config.yaml
d_model: 192
d_mlp: 576
bias: "qkv"
parallel_block: true
init: "uniform"
lr_head: 0.00799
schedule: "wsd"
seq_len: 1024
train_tokens: 155300000
steps: 4740
Each number is 500 + 40 x the weight over its row's rms, rounded and kept within 0 to 999. Layers, rows and columns count from 0. Numbers have three digits each. The size before them is the row's rms in percent of the matrix's.

# layer 3 attention query, 192x192, rms 0.179, rows 0-31, columns 0-95
087:444451564486435535444484548546470409564430566487465491496513492447536531489490485502526532482546498507607452495470504509528527485485468498530471511531511415497486462509543453575484500546485525485560394513491468517533543490514542490482465439507524491498537449477499521514533551555530468517
086:508544541418519517470495494536476597511428430470504501459478414566511518424408481507482498476495455497443520522546452535521500559526475490473452468565533521464433483526552532482467457523529483470614493526533484528483570522474378495496504435492498454562483509499452491476526509510508503500
102:478491541544455550539458482556469496473492440474501477568471585457510542425506447522479555476638524479504461492453497501542604511453438500504443510528528511466504509472557431485491449561496570414442421518502483467469450512549561507463502481486526508496561481481494497457480519554537477496
124:517529490462518522526479448532519500508501506411542468520458516483536496442488459512489471550545491478451426521472569453502547522495451459508402455451464421455455505476551516512450510544568478465438427485505493481500551520483515492437492440498507461496513522537488529455479503560466499466
081:514580459550483553505494533515435499578459476504509467533485589451403527473531544496539478497486534497508551478489419546494475517507508433472577562536479550454424505564481525571485509525495513481489499519497492575541483496515488518539476426433488438586524461521516379550555481487504530463
107:472485524523489492486451578521453587514490484523572530496496524543463516430467544474495458546436498513482543438543493524499488495450531500439525453434517476482477556452481495514527526463560518492529528530499513586470479446498507492487443467494454452499492469558463481507605478478537567480
095:490486480468464441481491554514465506446547564478525530543484416515462504454517528559532537451501464477560543499537545501530460519529439527492503482478491534531478476428452444522479546435511508533631463521534477540511462502495554535507507506523437552419531484498446529506544546471503499485
098:507468572436471497489510543558441560523534531502503575484482497584554499473493472525535478536492519521411462517542519483505556488519537552383495503410533445471514515528493520492518558497521434431512513511481453553487533507455471437473506513510469459491520423561523513450467523498527511485
097:471491425523498472466532489509564486489461437484557521513549381417502410486524467497464554525516459458484533460520443485527554437569472587500463503484402480606457540513516478502492515449554529487502473499511542524417542582458487512512455447505553537537545517506480478499496472511450539579
101:401526531424522479414512467577518494452537458505478505526517478508497480446486503431510455515574446497539469489516470544443577502495545495446445514480502445520542518468503589529540446518475559526541421454508461519464502495505567426521433508460472484497437556513558534514540504497503440510
096:527518516531493445521525478488531455439507468505483550511466456581531453447501493484458492573529530516532443467524496536519527525446460487540517468549521504496524477531571499448496495480476545461486493427526493448594499449588430527502390452515468421485495481527485476474560496510466492557
099:506537458495509516451514463540438542571515570506518443541479464451562489460478506491426494569484517516493450551499515424549436460508436568424521461505533465509565456457549557469541526494470420491600510452458504598456454512483505458488491541510497474499429494553510489479495454526487486505
105:491481523521416504551476564520552576531497509470509498523473486537506438441453503534545532526448478492476554428523542520513517417474507537470493508515489467480525431548477499550487502586567453493424508457441501493521524537480457539456484458486534490480552528502533462442542461510525506447
101:487452558565489510527519536405516594483556467521543530523515523542449482521517460436465417493537532503480535549560599527493502484576435515444443470434511531501516487437473522492495481481462527441520485450442464507512521498535523516446603518586536500523469555614530530494481427560549526488
108:479505459499467478489508510559510455517495503441495521505541494462512543472449506436416499487511494467507499463512510553451521544520501418514488518513494494436457459437550529518518455501511557443597522451517450460536596566517534582500507493447421567442498473432469454591517484516545483441
093:563443512416519523536500463621477468530516467439519480497436508502581516511541501470506465538588486519573507448450455522504498549521465491453547483494490491550450481483444513495494556551467524509479534547444532527505512483481526507521518441504478483491444485512465509473474505490523508450
102:534538458459418537443512533578505477484534476522478558450523491600464540471485547542431513488480478450501469507535546490581418571453550506491531528501520492541456558484494508507456442502441504463522513495507464544420578597570543424543461506534507493464531473442495470533556532501481454541
099:462546528554509544489453484588442523470489468544547506507489488473494512548535528587508535550435522518465502493574439481509538497474502471484480472548535605520462470417455503542529414461485514540448461514496469453522511517411495552503520578508510515406502410524485447491428484477552556492
094:524479415545453515536465513578449520426463485480506493445582443485534528523521506487539447461490583498438513545450494489512497518526537419564516475480486471442545583504574494483478489474459492524469503517479476524493502467462509538403506521449523510490449479483476530513468475480544476511
095:442503486527511563516485489576477481527513482520469544503518454537466493482437475467600460444541432408536500509572505548543534494476487489416455532499546502468540513501516544531495550459501513488566493451554455470463418519546484478461449498545472597514522508492508537543450527542512430466
095:558502493521515494520471523419516547502557500470569530526468572484497496560533527514510467498434422490523522481423517552509491507595443558472467494520503438490521471535502540556422517501468457517435539451509535463501554442515512495472464568508537450493520516496475456502500421489499443493
104:554472497524525475518456505464386559499521459546549493495493509526465566511535462441561557493495439515504496544443446492503589526510486440447539509510539495495478495534514467433452532493457450476526523454475439614552505519519415504545516486464547482462489463549565438462433517489497496543
095:516516505503466534495495477498461525486561532526519509477529486473474527524503484536544489522450446482479450498572472443539487580554502531513503426430548481523447524502466517476563463451434458536448560486467448514505563520565490442460508467503488468495425471387569551510518548482506449493
093:483489587489488482440498446566542496545487577521524515472482485525494445517479456472528460495452499493621539561486500508480455461498431484502458512471505515490445473493474514468442511417498499512556486560498481442549448513417455492544473462465565517525524485553518525540432470449453428431
101:445577459490460439473488519471526508494482508605546538506477508497507409464507538492513492543490517483447516513544499482514475601460506487531482481442542462483567535539522556551455540436584522483558498543477496473458476507498476535514455543554505511489462534575498537521558473490453598445
094:530554508506581468451513510519488544529558554462509487486465500510506451451499527522495410491531475534503551523480480538469516482494461487438406560460513512585456521531497481524494515466494459490483439466539468549484457512469496485458438480452449478477526489449525492518480484474532531499
101:534460468500454430497406556542475527538531479488532565524528461522544498481482461526540531553502546544509499475514454492483521497527585515442415496552467482558489512572521546466495449509415481508416468596540552501501538515526489447537530502478444421556534495505443537434503488456475484513
101:548461502554487499478485492557475523478474507512434541474453490521514531513518504480426519491523412425498544504464540465496497489483441507484510523496443591457497503471586531497501479593537484512460525487454470461475561455485504524517493433489487508504486453561497481510436508388514561512
111:576502600402472540520521409529584468600506484535479519459537467507514497522518447490408568456483406501492480443501503441458437513528540525511511487458501521520512432556505536488523424496422470533494546526485485529526556498535496425531488541517503503544482492449551473531485455421502475465
102:536497474549494538521538489526485455498488456493507458479502546509506551531463474517521500496496489565532491488566555463522525579422553462472469486428501494524487559487538485526453450468518499478465456414496437569472479539395530451533569503490454558513486457515410456513455476480568527502
097:507521453630474468464442508415525471458468497520544421538517402539510551494473549477522471593438455550500531509558486579484517477499528483458554537438480513453512460477561469514494511461532468454443483431494528496546442488496513484463573475541518552534550562513488516478529573436507503520
103:547500513480444509489503478520507514488530612499614497450553491524542472458523487550483539472567533457480507535532513546466448539451488455493476593527468511469501404458544511464496510533410509473540605559525491555524485551551562504502493486540496503517527547499461413566467479476480502455
# layer 3 attention key, 192x192, rms 0.177, rows 0-31, columns 0-95
091:515470532393477500512459575475385558519465452433477485525448518520518428524487605454525562398474453490471544467502445541542496510542503461494543527509476473479423517467424461474548489529418451539474549488483519494458537531504479504509492508509443590509504499503492530481464432507500564469
093:530473498611535535517518527401549485505448533591557481464519503494482502519549516462463505534467474519515501520423495512431499466462507545481421501443502474522574592517491572520540463503533453481523549437440512507458397499514493477515502586528542482488453531432554516493500422523456533504
115:510572471482433537484558462443540460432492491527538528489441519494419516423444497469463492464464478458458506501500534434423538537559456478505546472534527490448576418537527516557505517465508541468571490543571505485445503559501564401476548520475518544437536505437468456553547468403513531581
091:431544538522451529541510473519494549488504386507568479545487504529459545489455489589495530473514540471515450486469494443481595514506501478411489443533479466503524470566493532520600544485536427491546447489550546530547478480519478519477409591506554515506500425524453386510434539583497413511
111:474593445552471551525582465549489491503492470452558472535442509454496498468512484563526495529540562409449509492500517483461563540536502504501526519559512559543519468513519504493534468563511499510569481507525482569535544521478559499466454471442468541464499520429411522456531531457446435546
093:530522530576512576442474531485498499585485474531539557545466453505461427446494487501493511503522457451466503527474494437476564496524482524482395496477525539511517471517445459528502459567611481543456488471445492500521485564459532460532494456515481493452522502440503459491587442499490520593
129:421578451485476574541586433461472509441453485484555528485464514483490533392476499500562485538531522446418483516557479522509574516474497486517474477562517486448554514467508434500518536491539463495459465500515458471524488523447455457514481483466587485526482475486493522530549447472449436655
085:569442538527545458540519482506508453438438588469459466453493525451567543543541490473512514473543473567514533526466495542488442498429547506580539539473461492504490541483529533438487479465413532489528522480506515524469552498514457523458558489482458539511491578506554581509424512543521504465
100:445474529553496524478512488516456519490529593542563495461535545568527533480492537500536475484462493412565461482533446525510478501542516491537525510487519541445452473419537511395497507450486495511430568466493514500511547501565562506533466512561479528495496486527480436592412497513528503423
103:520470591481510476562443498514498486531489493555515538501496539495502538516443465483551501519420509506540533467558580429560549534425468474470446539437525516522488476488457507473536474506509528451530515478530460462461485463546502510555460527464480476458514422418484511521509417592484543530
090:469471524500589495455417600542458540497467516516450504493498466452450550531484477543505535507527487497498527548440532465466544513488497489578470460480491558479468515497459506520514516508526450522498481458480449497525451439518557527523514570436569560543489456589584510510560547505524416465
094:496479426505490504499520516494505506583496477460488501453556551588488488506444479497479520485482480492379576475432555465468496561492533441482452518428551484484480524449489516545497515447507508547485643573503493580497550445429486465542442506488513499514463488495502493494531537507497517517
102:539492460455493481445503478527432466524506563488531466503508527482481547538489496453576486480506531527491511562486559494491526533606513499495471469511517541462468451535522548459482477389568560570544461532494456408508543464518427459406492480522437452508484576493463498506527535525507443482
102:496518504498466437577496500576478512479467571442476552475420466479469531479447507413542556510462479575495549487478472497469538586440546549487460492526489501529516483537352570533498549435493450520408493488575508549506461472512477525493436486450549462425523537465530576464510529464491535516
103:474519540516476494472492466441454469472533461542488451470538519493581493512552445458552431506528548553497428465534531539579446504503458515512595505496545508560516548471456491452535540476542482524434442442469460541474478481510468487482519526516581438512442513583556492427498445560454458482
097:604520511530505495463450517535536458489515587558507587511576482511462534508563518533571516505516474512489498487530541486525420473488468546454431482487477476514561490455497524483554498420476484439584433503541525574558492448568536498511537589480467509476493489517524484464528422492573452526
092:492476473528469472513525455517500539541495508496551499544490525499529488536482448480488476566619481517529493487460382507441458432459551468475538447568551536481497431476516511474580533548501515529539460481526448551527434609476516495505511442511466478471524435495557465524505466497538453540
095:561560585458512510507584575428504468519499444555537526512485489449510495470524534479568497504507432493522564506422513530473501447454454487506538506505499503485507469507513617513529566485489491516519515534516512509489592498506422514481434427539432561539538502473476561536532426453479487500
100:463508506477511556551509432521496467529480486447576487488470585523556535527568541528487502550536477531529495386442539513502548508513516566504512511553487546537501514523477504447559455390537479547506491531471427519435536471497564462495498525497464517549544502576497542496506548432436466481
098:485489527532514490541454535541496559448434480538487478527476506474490539485507518542511569519519504542528504532532496537535473498527575448546500501480484442478538493459459428490478458463520564491421375510438485481494607405493466479470503495527552515464538452541481384524534520588498460428
106:464543447533522488462463515503577537451511503459467447464504427510489461501477473401476496562512476471516459501497540490483494503569532490446471518431532537501477425549571527530455535463518411427548499489462538504531449587549441536509484482533509495429457493493526463502542514478518514449
098:500543529459490444490459530514442461517512442527480541529503564525507517550572465531496530496566497486510559561538432435476484534485588544464491487497464463512533486512440452516537520484460480495529445537511492447537438484543540467499493445519437481527499533538495454461549529522507531456
096:551477549488525556525511506469497433492499570519471559464485406569475488513583554496442470467584440522510495533473451478538473490501458466499459549473540497530498462507520529545434562456495504514505502514457478494504539453486546463540544466457475531528539503540427540560498480446488535549
090:584573451450571512488521532422517527425485390513457540526507522452481595529493449485462500434511487542486517548522592533504583496500493523503555533457536447457546549489529432580507546532504515448485498519548454475543539540573517535512509491491480528425542506441437458456527539579507515585
099:461533469563516531499490484489491468489512516535438479513539542411443531588513500474479470528495428537499431437455507468461555492470569437567447507548529514484508478496535481479450461503535491513417543513523536523535585494495509492512492504564545465451586476442457525492549496486477480507
091:537511490518448472558512513529509469427489547533480520569470475583467561502477551458550498474506527551572520516553501404486547527443553463506547493509516488514456487512471491530464518534487525576448487578507494482520510485494499538486496446546474500543535465560489539427558541506525516616
103:537480523519483460494485470464483457486559509553524573470480509556496510511582503543495575449498476479479536510500547493468475466542543576462538489481529535478470475482543515505595510549532470517530519511510468608506512501523500459506530513505488548470507546474446460542440452511515493434
104:474516490524458501505495500426523495503506577541561445509500525464433506463449547453517471522570438485581491533460525535492510474463469501475536506490539509529506440496402491556558537440446521468533500607521480559480531581494495495477492552450517492546504480499571433425538492502464438540
112:486539464498503485441460501432545517475540570482557466488489502581426438577491480450452496467490497448535517466508487463504450541482468516448498417526537563475515470580454526436471580523473542489576490426514568541448517495549510511501546536543507539518512478484504465544527471499504511451
107:550509431480473505433446390533490468535506468482477457507546538493491532496556513513540475522493485465479432458518464499464535441540463464462523513502560492481464478497557532530528532469488489546500382527539493525387514459502514467527508488517481509500466528532579525430514491508480598552
103:449526437531593543525530517454444511555518563403445471468482481473477490485543475574527439486489478470489490452508430472469479617497482530417520506527481462490509468528522523504536490494517450478542497506591484509501480457584442455466498459569515492512439504541546469467507534523406477495
104:501479482444509442505491526523491515468498587550475409522493495482499508515520472458474501548527427518478572541548479565506544433573501492485568471485456505508504540568468487471578508457530521502509476505427535537567377459544479500441447520546482475535425462479570563436521503461507506455
# layer 3 attention value, 192x192, rms 0.169, rows 0-1, columns 0-95
089:547479510531479484519578481506552459421468548523538448541517491502560532449487505463492507439493540505560542468496518544479517544541515490558495504453561523513525433547485466534471413502514572448502522491466514519482447592469496531532449455452499447512526512494535422437549461533539445575
085:489484535516482480557529510441482532510509495461544454499513576518390543456487500495516438479534498476511506523435493470465517572435503499562500538488531543578459439490530512557512515422526536455505521549449491477502476548516544517584426492497549498473542495489396572529548473451358511520
# layer 3 attention output (transposed), 192x192, rms 0.153, rows 0-1, columns 0-95
093:538467535490520483498506511441487466445460530480529508474465461572520488597490475487561542470542502513435469538541466480439473565539446622498527503516537464528524436466582480518438509546505440509493497511436548528530515523511483561454487486533561521403472531514518511498501434469391483541
088:492503536453578497484487494490539443517539541539448512515465539561515480568469464496486475463438467505586582468505499532493523474560479531514443479483516460482476453582514488482394477583479514505484467532526515512441528551449445551480470461398544485488530535456588510500472523465467525480